{"n_layer": 14, "d_model": 224, "n_head": 4, "n_kv_head": 4, "head_dim": 64, "d_mlp": 896, "vocab_size": 32000, "activation": "tanh_gelu", "norm": "layernorm", "norm_place": "pre", "norm_eps": 1e-05, "positions": "rope", "rope_base": 10000.0, "rope_fraction": 1.0, "qk_norm": false, "attn_scale": 0.125, "bias": "all", "tie_embeddings": true, "parallel_block": false, "init": "normal", "init_std_qkv": 0.0273, "init_std_o": 0.0255, "init_std_up": 0.0273, "init_std_down": 0.0, "optimizer": "muon", "lr": 0.00777, "lr_mult_down": 2.0, "beta1": 0.95, "lr_head": 0.00826, "grad_clip": 2.0, "warmup_steps": 200, "schedule": "wsd", "decay_fraction": 1.0, "decay_shape": "sqrt", "final_lr_fraction": 0.1, "batch_tokens": 32768, "seq_len": 1024, "doc_mask": true, "train_tokens": 309800000, "steps": 9455, "dataset": "wikipedia_en"}
Each number is 500 + 50 x the weight over its row's rms, rounded and kept within 0 to 999. Layers, rows and columns count from 0. Numbers have three digits each. The size before them is the row's rms in percent of the matrix's.

# up: layer 4 MLP up, 896x224, rms 0.117, rows 321-380, columns 0-111
# down: layer 4 MLP down (transposed), 896x224, rms 0.108, rows 321-380, columns 0-111
up321 103:419549464445575553529500522560524538516429553501512606547555535473609445472452431494416447433489614545579527439460473445467576469496459489499450443440474541492495554501592595512453409526450473483507542525543484431508497464552533472418510552594529544454399380506536421487528560437552511515464500443483433490463521508459596562503523531423
down321 103:456568514578523467576511570539435406498457504483495526524561560467501570455490479416514501473460504555478488453614479484524445495597463518561441511504445444547414508492500494416489571548487559575519499560443423580451553486495514427445458449565460420523546563503565474456402541477551497557492526550514411473486389539541528529497511612479
up322 097:485498602490456474466406384457486559467479499467480445584460475526441515517506484482548380539600556506528484449501519479552465508569543580606527518402400568574401486502558512500606518507407383497529456453527515564498439559555408516453420470408480504540562509518547407453519554505446529520528526483451481486542502521480364586567440475417
down322 096:489439452617532543463578524588551477475577568514555494553423497431500557467665452520465594446411457458476514459507525519472519432465424471491536466430521544412460578494483492515489445448492550503530544499525488556491507501492577490560566509584503430516517401514448432466526497583482491348577487478524448501561504502423548505483444480572
up323 095:438559566546427494504545522536529589539447417483603486492422495518553489477507485528452507448551487460458494469505460584562535496491516476432483442480495539500528445454483420573548546496555440520372575435546562517545414470485524511500427462477507482473470587458540598476511455624443452502508465511444514515483504447437459582574602439431
down323 088:550410452484540432461498591497484439441532487562516489495497524458525528526455473399575411590515488502534510498411467473434459520447464408493441429398532436532493557506576517495564471484499589554561535569577536581567502501491475427525528452453440498546508452596472386534432458552472515560483453401420527452491500505474508462615488512591
up324 102:486503475487524557407581553424530481507509477557379454534481530472526528452573462481450405542509549394436418476488473574480583446595476494527519513492544476549445474498468406576629531494540626522487488528445532537501563522532508568509422428519576544620572517488448486472405515488517501557416519535412449546459527540527346449479416541432
down324 101:481445483417421539560517426387497546517463552544570530490549531506434429503480512520515603475555610556582482515483517559471381463564504506570503489526466557496524502415540547499646458504483505525437464515535495562455463561517589526484540459441502557399466464490496495594477493420458466518423443480550494479534507488514465492494531463505
up325 105:455509434488448564582441603439506471477573497483473492549482550398530591497425641557460467479623503388523549468477539454515566505499502545545456529465464555425465543436498416530546556493599503492553437424428477429622465547585495454523462401480606489564467572483465514498525447552444508581460556518548504519420455461492486455492537539549
down325 102:510494527528508418609508371507552526548575487572466500524548436487507559459607494498546590460486516464498529478425499492558502502463501449492500572460467606549518477537483449431401464470604470495466465480593465496521519481491516469520561533532391432571456538564441532455500434537465462533400564600415530463481454530453465448483538484526
up326 097:518538472498455526491473480562520611454453614544481620500527430519525520458592571572525473623565594540474496423528486539534497456521521493487440471427498470422568543579380470449496526554537419510539565526463478476393511508431596465482490526498455520469483449530477430432526476514488491504544466471492522412439512512538530558426476546473
down326 091:391494583492469439492510524385362462455506494510469529496495615474519419555464475496513481489542517506462430538425571479506421528514539588502559501457517572536458462512491457553622596519512494547455522520525521507503468463550507554507470470505471431491469436561520467568558472531406584532491477427577538531468469468572510516502512520472
up327 091:565427590481519389521521463459569443489535538500404555402489519506443470490569475422504460432546546461517499486530494522529515507492443461483535504643428431499359516536413537535482402557477568600476564501558503526465486456522515543518504424442475548555533534568485486446528496450524502604533481520473477471494568513499442462531469437517
down327 089:480564464417394551602521535597481662500498577471483540508495457448526520478416509446544464532420501554534531478513457495440497489513571527503608529493516443529529457582519472456475516519515608436432403458533472500454510564498476520487503451523442512502448488501428442603465495536381526470536571454498610494560430550408580622588445503476
up328 096:451550564555460490469601471543583480555490418403482488570499441512536520455517523559435550499494466514508529394430603504496528538472529521533423506521504483506541507483558517464550544474462502529530524448460485494600497542542458561544504499491476497465538425580496556491448487441474593566453563468521420528523497441545564570562402523467
down328 094:556446483569597423506553514525499448619519511463485506615479591519502490584577486595570545527514432414479471524462390458458502429468454477485485500529500492552495506517467556527504497454493513441484481494519473455508496498565448367562471463454499488493439501483502552545591420587494428451580433538521447457538570470582577476507546572453
up329 097:457458527477378402478388518573591439497520413516478475535500466420507462535612453498524473460428437609477471550475524504564527587409507538572456502572512495481579518419467479552549513429487545523459501500430553552596521466441445429445507442467468412499509446488475499464418578503522471431504528489534441552538537495514480425535490505621
down329 101:654431482400529524442520567519495500501478527511535556523585504512619570529435532492506453510521517520567481498510565476388477453431451530568484445525524567505428527488470479546406475550518496445527540417494625582401583406484516485486467466515570572483452457455487516371449481499533501508604520493472550457502506451458556460484549432598
up330 103:471504439518536440409551469570548505553539554429544483474484397394565579609526420485517443492521559526482436455549480441484496517369439508491460550536535529471462541485474520550482471513438536508428569447425621484508462451467475441498539459433447567460541509470438530527453477568518537434417411464518588524484560461539526437389581576475
down330 108:424464474502534512496524517543479514561429498470561501542461556550455470517459480528569428405439453529499559525567557399515505575482517515500510419568532490480483545444545537524498439481496522372446557448447447461426480499505583434486543472566473562503584443424423609503483579509504560408540572534538496573470502521514498470486497568526
up331 106:534530529468525498524470543550443480539536589555456528537504595495469550455433448533414471437427544460469537599450468559448536562548551483560566470429528509504545490484453531535634499497504436467499546528445520407487545470432518491520505447442392495548550527518474475598518491426512550541441532485414495542406496449477460379446399519504
down331 107:418576411525523490541513483458440502546474438339464511455622471439420560540477450424529535480421501505474500469543573554531489550404574488573538380518489564530512541495510573477480485406421524448633516435416474508408517458499549520563580575598483543515546504515574613461564582448562556560493479475476505531573412502497539491487562479440
up332 103:561489468480519453532531526433483457514486495592553412482579565529426526559583434398482515501469545637417455472484464464401577529450538525530613508461573369549487413444500491481573522456498511506424614502489400465500543519477435547419536449501533523491456495564531501511475520501413440497489545557505511589432519537462594463427452436532
down332 100:505593494498429522527505450590564589524453426537517543514417397481513485462440456546538469534524433432455510526571494540527534538535602485462471504516512527514488604499483476584503548543587453552599399537435543515441529570619495557530457571365461505528581485483506504438469487488468513508520504477496530489539498544418399534589513539473
up333 100:477590494478475574436543476497468530562554519505568488465383503477509503427527543575503492472478541468533538575515513447462466485501552433426442564449578499508574477536457542478447446550399534382504508534474548515417592510489514488571476440507554428480509584526449532514491413583542525545468491485553402565526400575565543557438494573528
down333 095:486445531529558444556487426481532541504476498573426610524572446450530507430564444489463494533511576557442533493462557561485470486476453587505595442611458499559497543491603440505659572519478483583579505537447439457484384383457434524448563569548480467445457527401448502477517519480496467485524558544530617550435559437475528477576552458462
up334 099:598392535593531475462394508585522449510435540442506521484519510554430442500499497466523519422535557586491545563494516467426539557481451425533525398482428427549539413618499423536532488515469498475454524496564460471522498499435411521563479533399459509471443532540568508553468538418515444572572558491550486504460562523488480458519481428541
down334 098:524440488433473452494518429571447521508426432615528503579504583471471476390538544515490558526535537503574478480567547556529414580564457525507504571476488571513480481522430499474493482561481493474503503529400508522451448486468507532527510480546594541465512462558499475477473391491472519430517502492542511480475581545470452507516488526473
up335 088:419594476488477433452568526490477422438503457619499559515456514443490525426479505510627514563586482494476484468533546481577483415471546514421461526536453534420503524468449511496508551404591565454515495462457493450503407528526535483453530491522426476548588466592475409449531514535465506511605472447471549513439518638605487469448404464521
down335 088:566454441527440494468565468376558506488410441530462424458530591517469499536416555476521478428501464559478590545529560528460521518507502589465449501512488563628532466486428526573519424522481515523565337525498471438574442453535510553543521474600514502485519527474497463564471429500565449489527512536589505568497471437537427540439505596526
up336 108:480441522460494482520510603548523510518507503478476435491495475466502596416501526448580427508497438493455401547436586531521414532488543578415550549555513479530517487478501516483514551591508441525561482433412653585497467484458564413479499533598437455399450436560550580420526487495417449568524480508473472538523566592453466457555460484533
down336 104:490526511580575580556434471559569462548510498469542533518477551498515396491462521473558451520509635524513476480538579492566439573534489548479477550455443544418482528452500562496435490547536587473450492584455513595460483450479522544508565430472499573428477456507503534601483533504467548476555560483502449457533441504494499463534516433432
up337 094:463557549529486478523515495520437411571539475470495504457499510600509502501463433510475357526454513541546540428484542496583536471476536597454510466525473466573440533509488436466442513520493467552458508539440431381512456511383593605515543513544495478498519428468464541532613520465431528440502547553506515467411540440526459514494496529456
down337 093:478445587441438558599530450502498545488516466464530472518539442419479523564513606541441495500472411527493473579516481487450538525508454516518492551550495452539514476544501463520491458500543583522434554452596440483570510463458543504508441471510565546499510538490515566406391448485504542431483424555535504474500541568409528476612486529490
up338 098:455449411433546513527569496436428455440429534509441536459444517514478524532486479482477540531513542444469527545545500538464540495563516533538464501515520569600561426458483549610439462523534435557509498547463536531579476632466491500523499431492573457461461490554513391524549623523520509542424490472515500510535437395451499568535521492521
down338 094:570540482519489477479495457568464504468551544481558417564535512516496532528513566485471473628450429548495449486426491467517607498508509442481488477555555491438455516548495431427481521416445556551508551521496386407470543524507550568589498472542397522478539516469440599501447416406467551405565516445378481532492600528535542442572435498580
up339 093:424497452509408455487525538413446482501561598498506424493449538492551441508485504506503536533460444521546518524561559461482510469495366456593489505425505485482405607464436522458604505483444472533505466562526517454561477464492541644465403451515457584565513457478630546547542465533515429499517627544475497528487530579555512449474564500517
down339 092:561638463525546566543540429612484515485445459546459548522537455581575553447467543505537444503510452442459512452478530542546512505487487552530577477500523423491505504489427469471542507467561481401553490476449589476496453524510463464400527514575530526412444501537475471525594543457419539426533510482479554446541504386457527442509453433534
up340 108:448421529534495394573450546413530552548452534550360422460509464541518524543393437402542470542549537505500525483459534496525495540492457461507510451465536480556550491475434481535529466522503511314562526478470435524561648495456494397509455552523499446467478483525464432558527479542545538472420544460501487489537564517603579473471458472500
down340 104:523536465524539512484488472479433434557493571517518468405469460470551552456479481474499463465494481442569503504431559466500551551444577459470520438534552615536479430431450495506585407480472551556524523526533509557573551509536539479572520450440430549524560499450544553524501474523540463589474434487500549352517533371459437554485502530587
up341 104:404521521486526507511496554541542496515466479541495442476508535455407461508566554530545565521430493452453556483517587550507523504462487472511516538545549440411498504443555493415360445466490563401417493455503521652526534522406565537419562520572450515576496563404451397520358497450480521484512527586495444567413477480548484502548474448493
down341 109:558449538548389505532539507539468483508461497509474580513555540464576532546540436542546557458602531464576532513522390464440479526566471493454393533539493429560574427501587499523495442450548489473451511419530529502492620563471529556531530411483616430551468494540516547463461434497553427533566416562441454444559422545526485430442512569459
up342 095:483535546520444437498453556522530548511558551591467448451559441416499526545501576357487524567425520505511553443525476585544443481538609559497569494539490575435474536433525542514636531515553534535479462526433501489491512474436386500445483545464578487427552574482568459478470555480361568469422488474472576448422495462489567359442490571417
down342 100:483404504442535570527558471418513491591501508544559540489469510483528565431437453527601468442544495446535503564474432485468545534556380435621487523483525515486461481590523391484514551530453496450547471500479514487512521570505422551472509449436519472583469571440529478427546374530491509548461508530510574474595507454513479537603544557555
up343 104:480404471552618492544551539448550485483499502542531503500460474431411546438459472484451463550546528567502404509442462496471472474497515554541549568487486460547486492541494445565349505430503569578538568502529549506590467488502444481466445488458478488576380439555529506529459505517477549430447449561488504554546510568605457521557583534536
down343 109:462479546547566498425514534499483498475510527495455501495476483435457525501538459496549465501539466508560441609442485506533448523528463488569425512605533504511526624531539538508429449546500456509544514571486429464458548473578516539458553523532515473502467506524568606502403432460497353513493446499480544641446605498584476503495492459457
up344 099:452434571521417529527495489487555478475452469419591503487546525487470540465546501493494443580485478549522544474551502532617555556512374511424482423444620537488515405421511526431518459478468477564561390464527474507519514507464442563529467468488485519497454564584438498503487522487461531410586434514478523574578468611495523459505601522544
down344 098:488544484552440468586452509500540424509592502497402488543512481490578628502417488487602455534438484495520476409471418545529447547563448501573436502571545544417376512444584457458506491513485529596498475453595488542475501581509545519570448523424510437457497499520482534543501581537538533531528448567519470510524553525443374452487488461513
up345 092:501490528508523555466534477463502431512514422482507433539493503563394485502489492534465497535467486519542567543463501533491385501534454532493464545428526472584514540527527531545534476434516491422648446526544505418493466438589478504462486494391466507490480479486485566450487456476489446515466553450578437534540622464572503474533493439579
down345 082:554432455484563475448524535509544558446451567506565580495478411437543471489532520420527492501495463478439578494539476419498502467443528517574587441517503440506460521422449529560397579599439525551467552532503533560484552555485511524541524520532481498446500521547536506446451580512483546459551408539442533444438432443445455572598498498485
up346 090:436466483441426558346465485490504471544425524630411462472542370468528542442512588477435499564591474565464455416616467501580500492485518464448504529599530544486449503426559471528486560473552524553480631561500509557554505482466518413495578417495512486500523497569450514458550502549529509472417580497399540474501575546475498521513519477448
down346 090:586439431504507408615526600500511548556608477418539496437473682485489421614527451518541491424412519565518582509514528511426538478545500457496440474449513534515539536506517580601467446572494524466495433526486434510395525467452593563515448511512536524501469480510480425525531504505513432374523525505420445540452430483455462492485532562546
up347 094:397490513549486451578552544414472537417516535550478500550549526593541482401561484497518563571527505493411493516488413480514474563514519545474422541416475540481616550527425456459425581524494473468477488531508490484485512421526539504575463538474487529529470470523414432498516456521522522461505533447372498523393514474557551514503513549472
down347 093:442530450535556526473494530443453528491538501431531458498518430474445503470371483443539511491524524548594507522563540543444505511611448508429588516489543444547461543504446491414500461568503449473593487409510437477449652525602522562492468515456548530467531389528590515490403516513457514418444590433529454511488543594523502581507520466446
up348 102:514523454492501628529485379482582486451369539570408423515546506475562533450410522523483483503576532512471522487444484548480502449459492581615508541410501495512458456519391462376469495522475482504549512537478604470540439614401450446548509486543567506530539520482428456486492523546477561494556510431518440497583508508502555535570499422565
down348 102:456520522541500478490483498546478594531447475511409573562525414509482512529510503519493495458538543552468400604586532488460485579532492526367435489502443475423482461497511541508551552561421534476524538530503425540510597434580505531428541534450444480437459599493444456563479500477528505520415492487595554480536489561522436503555462441385
up349 102:481478598383445547502456400510565521497485507515495546541531505454526596503521443509617471476469544481479458509423511437502520527531520508551504491522541418519584521499470534510527530492528558537513475420490506552516544438439588507437553457566425470437526507515511539523427503388511559610406513417496496519441406572473325461459520523556
down349 109:409520577527491480526486485477681505557456562459488580548516469464468553450503446613549521456560543540550465469574512546455549423405424497485549438428419440445501552457579562450442489504593464520435468498417520531486552458504539460452510521534462417494459588462491471526451580494515523441535467571503457630415573539443472572472572442404
up350 100:448526404486541388529506507392575527517543435492425481518561474600508440577506474465574491491478515612501496512474517480502510525510564576552577494497456509536558509450446440557574506420485553499472549600496564441428487527575484508468527482462442472617469517575569448422507446532433472407516501627498505428445633551524449562554482471534
down350 095:549441501546466619404536562506487480543443546578551475476480465466464602519516561513555423562430517466460521489514492479518532516507560506493421460500564399535616542523451580515411558562513453522534559544499501547547457538482428519439532444501514542441538452537439399547455494478504472525477608505442556515466423479532451501426476528394
up351 105:632523523462458463528458520564469567505435475455547501494558526481528506516423536548557476463526552451488599434389451506564496517554478525503494545496481451489570497540496459494495497514594452484558516510484473583428488522477509482471426379542522453537463536459476444501554427536464459514453589537420568406550548497504544521524455500426
down351 118:471604495397457502440481572486434587489441435439427499422515569574492490492441486548475509565521528555490489480477520567512543516463534440584542535413467464527518578480547503534524591542512601441511481596556481517585485505514441522427488486450480404456517542382558429433415537572523488532470419586503517428519487460519457578496525442483
up352 098:487562445482575574494539541380531548521449491479528444532441523465522460559590511481483410549477595467557503510521452443467577493596553476521525486466469526620436649490557414478464562484467566563448489566468407468464522477440439578541429402549503450586495497495547524449467536451471576453646434456469510551443493490450458561477430421415
down352 099:544523469565498508469514446519462422422491515475547490592536509517493511488439501542475555496456553474547503481540451550526531509522443458576458475480414536485547429498573469536558575576435538413567456514411473492518615494503449465501551575511600485562478496529487360479524420510428549448444459380515516444419535473555574397499482455511
up353 098:625511459556583535456581485439460488520544499523470416545538423541484486503499462456460457514531552529478570578535511440484524576430495562502541514571408499499511505582591497549536443433533452476476495464435410435517505557529504520501460580421514499500524380469522432522466501543493513522535484478403575460455545380495506451377453490469
down353 098:561529626495451546395538489466484584501574416474506480458469529505489399454566522539553475484445555423566423426512471460475485549508522478584406472505477537440420431490457489421368507573503564441449569517478555463532565517458489531512519557558540577551551505557476527586449470493454571540488440568510492496430530537497561531519430457477
up354 092:458559490425447545455519520438516536501468493508595558470445571482560511487553546575439462544575478550497470510518531486508565514519554473497526558580540523492511523404509471484464496406511579463457499531497556468493434458532543607576528461457501499543483473444493467427537488487484464488617527460533460504451399526597486529570428501495
down354 091:469471556529580499548482444575569425471418493463463530581533508455477546565484432475541598514439507418471458571497487490473506526474527584446511444435457528475605426547495480437606505556550471456551481422482421532452491540505400398493433466484471443423657488402540485539518500478519464547470454495451505513477506541534518506431522482481
up355 091:515487556560454469604523547507461463525568481556412574469495451521523517514443418473572463463466556525503499540577487484478482425540556435425475526523527513564531518428420505501526422484483482470527402465435524477490645483387410480491499572436501443494522560485610539506485481541582498510407521523522477489511504491496542495496561518522
down355 091:489442456481483563359429470392559540429458531491557435532542589580496430471477554566450606469539472429457457509483447524555477491571558417462463523568490561523542537525557512557434450416516482487461497547537474512479548493491508473514602495589530502453503469547557462523452518472490544481514413520535429459569520429528447445469540523481
up356 103:502490487566529564565527525472521499520566527449509454484484556415478501477498563575499453541492529492518408547462511525555523407502479407434573505454477510487576415610527524590540525623493532523428477561406514404519460505491459532497483308527512406530501547449493500435462536514589493507511517485548379540501431493492452511422522481513
down356 103:490528477487509468474556465644519456525515541533485503497436547464423584422498504457553492550429599548518492500472461504426553460582452486570535623527605425459518557519498509427534469545554610530443533559477551422503411594434450523492483488440511517543566551476540566502477453476468461521517515487538607475494480504472420496540531466514
up357 094:508569579541436448459471473489428505503543514566490535414474372477545525467513444547462535537464514529511499599569544582450518516516504538475439575573401431456427427555545501368577567460565461450515510472530519440510519514529437530500495542506428555512448502409501521437537530509524470553495539496498477589469525494495428530519484464444
down357 092:559554389432448448491509419515541511512590487485600549545446532584410549556471478509531503523510520465480539476487503410488447488574461531542470592552516547509535490541489539477596527449497618451558543554424426518481426532536528472549453455504444391449467470492523503512478497515471501443553481465511496491486446524476577516496400500501
up358 104:469550513534508481547474543464437654570454540485486526500412477494448435561546577457512520528542452544501492550507451510528366531559447611504559593422492477468520472509484480378458500592484449506466486514588583610580492491452473527471487547536539487493499457518461524481526432551620442533505502471481465455489598505509444531546457500476
down358 099:528451529540491528541474469470518375537547526451475540601546499533621479527438528569512567488503511426507581428506513496460607453487568432523428492570397560543501393430515554581562476475540576533554456453406510492459584439475565461526479486483433582490507525500514389533531474510455497563528411455474433499515482496432500463466529553543
up359 109:507450469468454519444571468549445442569522466522430471592498534520517520555489479468461494416479528386487473527512563421478504568504582461513522437594527642558478560504475362522551447509467551596487510605516580533446578486520479509483490560540524362518520471600471505484402582532492487526503495478517502498500567425496480423468459445512
down359 114:479524504569502464502527568499455452577455554523521471472534553485464508545410539565545462506520514626522503543432488554435465431453420564467436514533498548570545520458461461490438508461472526431546414503544468583523548471461534492549533495525563571476519502520518476481456589453600466455446520557501492532400466568561495535581533434556
up360 115:553540481492437482542541402505526526449519548491558526558471433461503512513562523422428510434541468519410493532491482531541539431530436432428487523479429473386537452583496466504482491524514497601525520416529508547483489367495575430597485571593475477532540522464549516452552419443532428517587652431458538492463453495527486471570545463502
down360 129:400511408433513464550510436485518490486507573438481476449504572526428606496459491515474463516548444597559431574542436547527483522486546489522547547526509598496543551535454480507354429428452481450548409583572529517476512526441506443456535537457622576465484552459533448486519442454523438616479482487521495524474591536446600476594553520531
up361 090:435471505517494512518497520514496483436488582520534560482546427497550508524546581546451494476516434469500412435518490453422486543595525535535483459566531509437541476444525434457435525605463443501510512520294535466532587452564440400423527460471543435499505527440503547439491538542524524572495503548413478400521492474529569531542433480387
down361 092:447503537580491464536447474550430611569511464502480431534448544542495468589516373529558462431566453620521548466565491377544547485539470476417522435446465544631451533496498544500458482442561474558582466557608418495453508523434516488590507591460475518455468534488524496481521440520442519458504450503548485478464552493480466455452628484599
up362 103:483581483495565509626428587572526523489477475418405515578484536484447466405497556518563443619493512421484495536472507592413505529537535580511501537475476514461568479556496529499491520564514483588528488532465616495577425556511529518486495451531498515535515506451448437548435447465529443580438503561443468483512441550507377587543545420457
down362 102:501447476509542493510417446431466560414479469525423539542506499471482594496425481512573438604573551405480474487462561480557538535514509592442514516500519569523611527503528480514553525423400529439505411467449489517494470594598430535493490531414546537558494520496487467550551477532499488468454480477487499507544433537524446431486591487533
up363 115:490576427442518490468515429437388495474448477585516460512478391527478457555532564481534510490577534524534492485449480445523520366528486532544488493530480597509493514521414477592422455448486541449555447482507526553567461375502484499509438444474573495488462458430537423500418572485479495567545509512403551500490592470509543501495446510491
down363 112:419570555535625390479455474545551415546432514465469506487490565486449379470424436493508462540493478484475514510484496612520518473549491496463429514513495469620396509475485475465410476521462482402575449498436492509567434492503463480471523488459545453573472574475474510521513526521485583434462457503483485622531464481593404482596512517455
up364 114:544456496495575594444561502505479498533529484437449555473467495423505465427512412519449459459507482439501508486489471557469470506558491439462597518534445443550458472494512549541415421500525551419566471439542424488466467452428533550574459466509555534455465531479586591490463433484389522586487499510511480552565432586498571558416585573552
down364 121:517486493503554483462514473551531557551494414414514435567456449440523474489453483503415468511535542450499506465567474476523585539474545572436539585494494536500489403462504570530405384532485464504593505444499498411463593575403537489530511437559485508579486479482507421478402463548548538505435429514517558410490450507508535518533524556587
up365 104:452508502470509554493466533602557525611454511536521422515519481546456440614560471511430406516478466497547644428500429438540500455483482436607500489537522456498430606473589486501422559459503447521441495469589495528520437477412429578476525452473510518494518461589558479486459469399445441508515558417472452385524449497558467476417506514467
down365 100:488444521495457437520580514446417519576615398574505488425497452432458560471514477533461501490509494512472476484544473514488458482557481521493499442604551465454516481503578405479396512420446538503559541497429538505509483611506456490463501464498503423605435453492368485534445523469594502515522519397649536571416544561477447522536467428499
up366 096:496552504489493481485445433493600355464498490485420521589529451481505513452554490577490523459597509569568407482492479446591519501532583504555471493538514488575467464520528547492545553579471517576484546505447619485394458520467506452482564558511570489474498546458593501439501484577466518441629511470521423451476503420485512505550559472472
down366 095:564537522574535484436472477442480476449489527449528472494429519562483570534459393517545418585554495579454508593536510479495445492465468535521575570395493473497592591471464445487545473441538380457526475462540447546513511427587554539539500383469434477562514438485406436454539599459495539573503466485468582549448495590544496539534488499535
up367 109:431551475466542518443488507557445453519588482402500427554443449552506522480404554402527510514555530503523488548493465499592539339428580473477434440496561479582509495470515442454623509629481570546539382491533538458485518473389510471542512570545470530520534555511457466491513598556468450434416540416455493561520518557540484434530551491489
down367 105:454526509510613567513485564504366451503550480525506445469461561418468515517513483536537498442501391549559481554487416442551456495483440503444498538527392476513456403372466508441468477432514611571439492551486549446542488485483514530466452497548463495631538490527427538419572570448478486538480516514489539472486433502539570585428579534506
up368 090:506442519431480544494429547514523587492480617477397457518449458465521550498505465501456549563503614531511489535561498401539586485503447489492488544435467447491581437575491510610585547419445452540465600498510459550510511491515543532514528524465496459415439608533557527526444589489436510510569422547512528574453479496569579494492470488596
down368 088:539454441465537481492557528517460443503541429567562514447470574529516408570550493489558467520532532542453442504493473596467528521507520560523493512592494543526550469480511488402553493550473544525500415471517508528441500535450540524462478491528590592472540467424502557500538452414544365452464462535495423537517479463376527517606451512434
up369 096:465538533519538584428523552527510526458463526541499506444506448446544472468451399548525505507375519543483542492494535541522474493543532471554584497413549409494493485555485449608522586552485486559534464389437555535552457446437464463520538526432512540469456474596397564445600587437477470479526543501481562548526529543477538474480472536372
down369 099:539444474454478461491519470452458491556543509562513410531562463568489562482487586512531487489607549610478498499509469535445527511503494481465440495484434568561495576499420532484536475487600539451567479551470492578444555454490665449663591434480429450570449512433574522444395496567576457374539458556509552515505524439467459428443456514550
up370 097:546500562542452504578532535535611461410520490494427498440517464522496543511528506391516466526496615518527438631564498439548439534429558565553488430570460533567528559445490467566490521455547476591472433478503479538490478473502496590478554472579536533512563507543438352409514481401511503487383404535444540483431395489434443560471422531547
down370 090:559481509545488448449396526450465512450531522455541451570448603495444485570492447552574531504499433488489440501517531461521402461448482477572574472459592556503514518538476611493489447552487528515477489419555495510478499488521495479549511490444550524545562525347492516558431472479475470532519452512550505511489492545554510446451527508542
up371 092:454434475576533365524586596464480490540514498526499442506478480477477514585499543508474514469498533512584455488558485492539543551553483493416472458565453513514532499542506475477465516516463458588444505492446512461517581587502468442490533460491535485580537488392473444499589424480496513517529517434465445553573451497462463467560542525435
down371 088:561517574558437569526535490526445492540523521554491497468525574529486543440535523426494512569499474504461457540370540478447501516499588510532603512454529539474450499515479540522508544551504554531513552439605443452480526472456495484551411541566501524467500526602497632388523442461465494447459492585332528585489536451525489565485499501497
up372 120:383528487508453535475453511653563517570497439592474506531537527538530569525441574501498486523489466477544486414563441357590455485492494481467530517513617398482506490512543530443519602452516514543581496477488487457437478469459486489409461431521522480540549517497454481445443527472573597541428536463379414399415525464515492472522528525448
down372 129:418532501493539547481492474509497498507546400562477487485440511550570542488498536602566487554503457496536545377496484456450448412524535488491635448539578506467473489580518497470570595457520562491475480486445524538461542532486473553423560505448438407604492476415490521417516525508521478509420533468501475467481487540550414502442477521573
up373 096:570493528515556454492441501499546513453502629514475587491524549589573566537521477460479499475607477554505531513451509480420445523544477556556451342534520470584587497485608507506498549449467436507493511530526471452504476510552382576500471440568552506525437479530489449457463525447532557628476461512483548394405501629452487448427520523453
down373 091:546534384523517497452535563518555477510441421451615514535545552527436435428454606507584510493418469521522491479559608527541535519512544470538471517447566555519513523451533500543478556557582524470449551499401559530494500342489486586529494418528485541452358548487416541513479493568455580438582609496445505553515476506482504461519476494577
up374 106:425612505541426481465501512461490568590518484434536493465455514542363525503569480518558473583457441409488484520484539412528459384509490524447561508527411479525508561461519559532475465476535427538518574500427430634416563528442500495420482456583545505518504509504554443460537516493492580464517526515459444473481503501528438565450422500394
down374 108:514566480480513459470511486466499542443506469402503561435437539503447471487484385431597474574523552519534562509576453468515442514484498609557506497535488487563498512518496528432512473521455467552438613534604430534484562532550478507548544439476507540532529528447454452518495500506409485472615448465477546569453483514540487547466561547395
up375 106:533528490558479514516551486581512505529571530487585499597462454544482455497502489573480529479401545443510466461508456480513490553468538522509510492488414525471519450498504463554586566527536436445447472460500533496627511510457436544537437556556422568470548529480513502472487566455514515583556586474438485442441528470463572513505562513556
down375 115:512479574475558510562477494461497430530537560533458437491512499492451525568513501503529499532561514482584465503494491509354467456468441510452538469539513462493566519503432484491551522452536541472552472492547478502543466489578527572485383549412421381471430457397524495420564556548477454500385530637457473514497555466520600593500548592427
up376 105:547547492489484523478522531484426371442481433587456540519517482569507532490591484487471435521447501485496496497591496485437539543512500512556513503521400379494507458524446569461578504500577410528560590494436452405610591568503520515477557513421561415453637419464397496558505544486543566421545486484489483469532500574488502473512450482512
down376 098:543485483436498544541483497500512444471594591435533505454503607383576472557561594484553643492517455511549525524488515444510420510488389463364437515510600561503495508481522588484534466422395417435492397416618487531542537528470507413466408523529468512427495517477503542533408548527419435516481553517511468491453539531494532481483539592542
up377 099:472407506470444490580518575477526492519464579515542500547536488404450517514561466540433459522474583551439456461513521498512578486430512516552514481490590536458570573504572505458481512557391417551467560521543502567497520530465491547523531481524536485548537427544560430476458636544460449433471490508550437459467464518413504466465432554453
down377 100:490622467556565464476490461572396499559440504427403578590457473515462456447421461493486524453480516454619513549471523562580571519529524482506461545469459508494455467510505423610403481507526529486517417487511489448473510447556441470571543535495490601463597488467459553480499477482551601521463524582455466545425501549542431444396567403496
up378 103:464533472524443459451481482599530506441450515518476561471507394550398455502493493507489461659484592501507453549472546485557468511507440474576573553443563567505486607517559460416509582598508517566481461493504529539515403476423469477547550537582549390551412565554480496475554529507490475549449516583415505408479582490513421471518493511502
down378 104:463433538491439461504488457421522534571500535438425485487524453503520522480489488546568511417439527527517481407513541440452604474494554455485537595493485589533512504472523507582638455485473509496587490343515504434545490468570595412457510509475552515417484539455520585524498396496477568392518526462551552575544490508539486563534497507488
up379 100:518522526532524581539514489497521543488483467485500548491563543476456475442448512526412403497488468520442404408440458550532565533467493512489563538475506467476494532434521498439465599524485394501501425442461539518509570457514533486447507539481497583450519438518560446506489391568506484528611498565625498464510420554603449570538554543483
down379 098:530430451439466473523516470548394422581478467638467568525478539496526477453549482473556526572557501485509458459494539489536556549508469540483431549519529583541529506515477449505472492454528534474494450546480521505600469517584458430478456476516562514516505523549463542569568686552489599568437425508528487523503504475542476485465546542538
up380 096:450515509518471525458505539528523482441431536536490525508546501480460453533376531519455538510542395535432456451537562364561565509539468575558476445458512497372478625518448546441552545542442492561508581498425484507448542583467475446477550459465523490506573329517536450396472527578542519491501559485487526501549625542556436515494496405535
down380 093:536473426521626495499505496531465561474558483534447497509469492479558492403598519538529435467491527534592510500406420574468442551478476508510570634396506474517522465512533433524484507462449544442500461486544487463489482459388520472492523579511486501441452560494518464605534599526592495481506461461460582484428506497485451531499486575490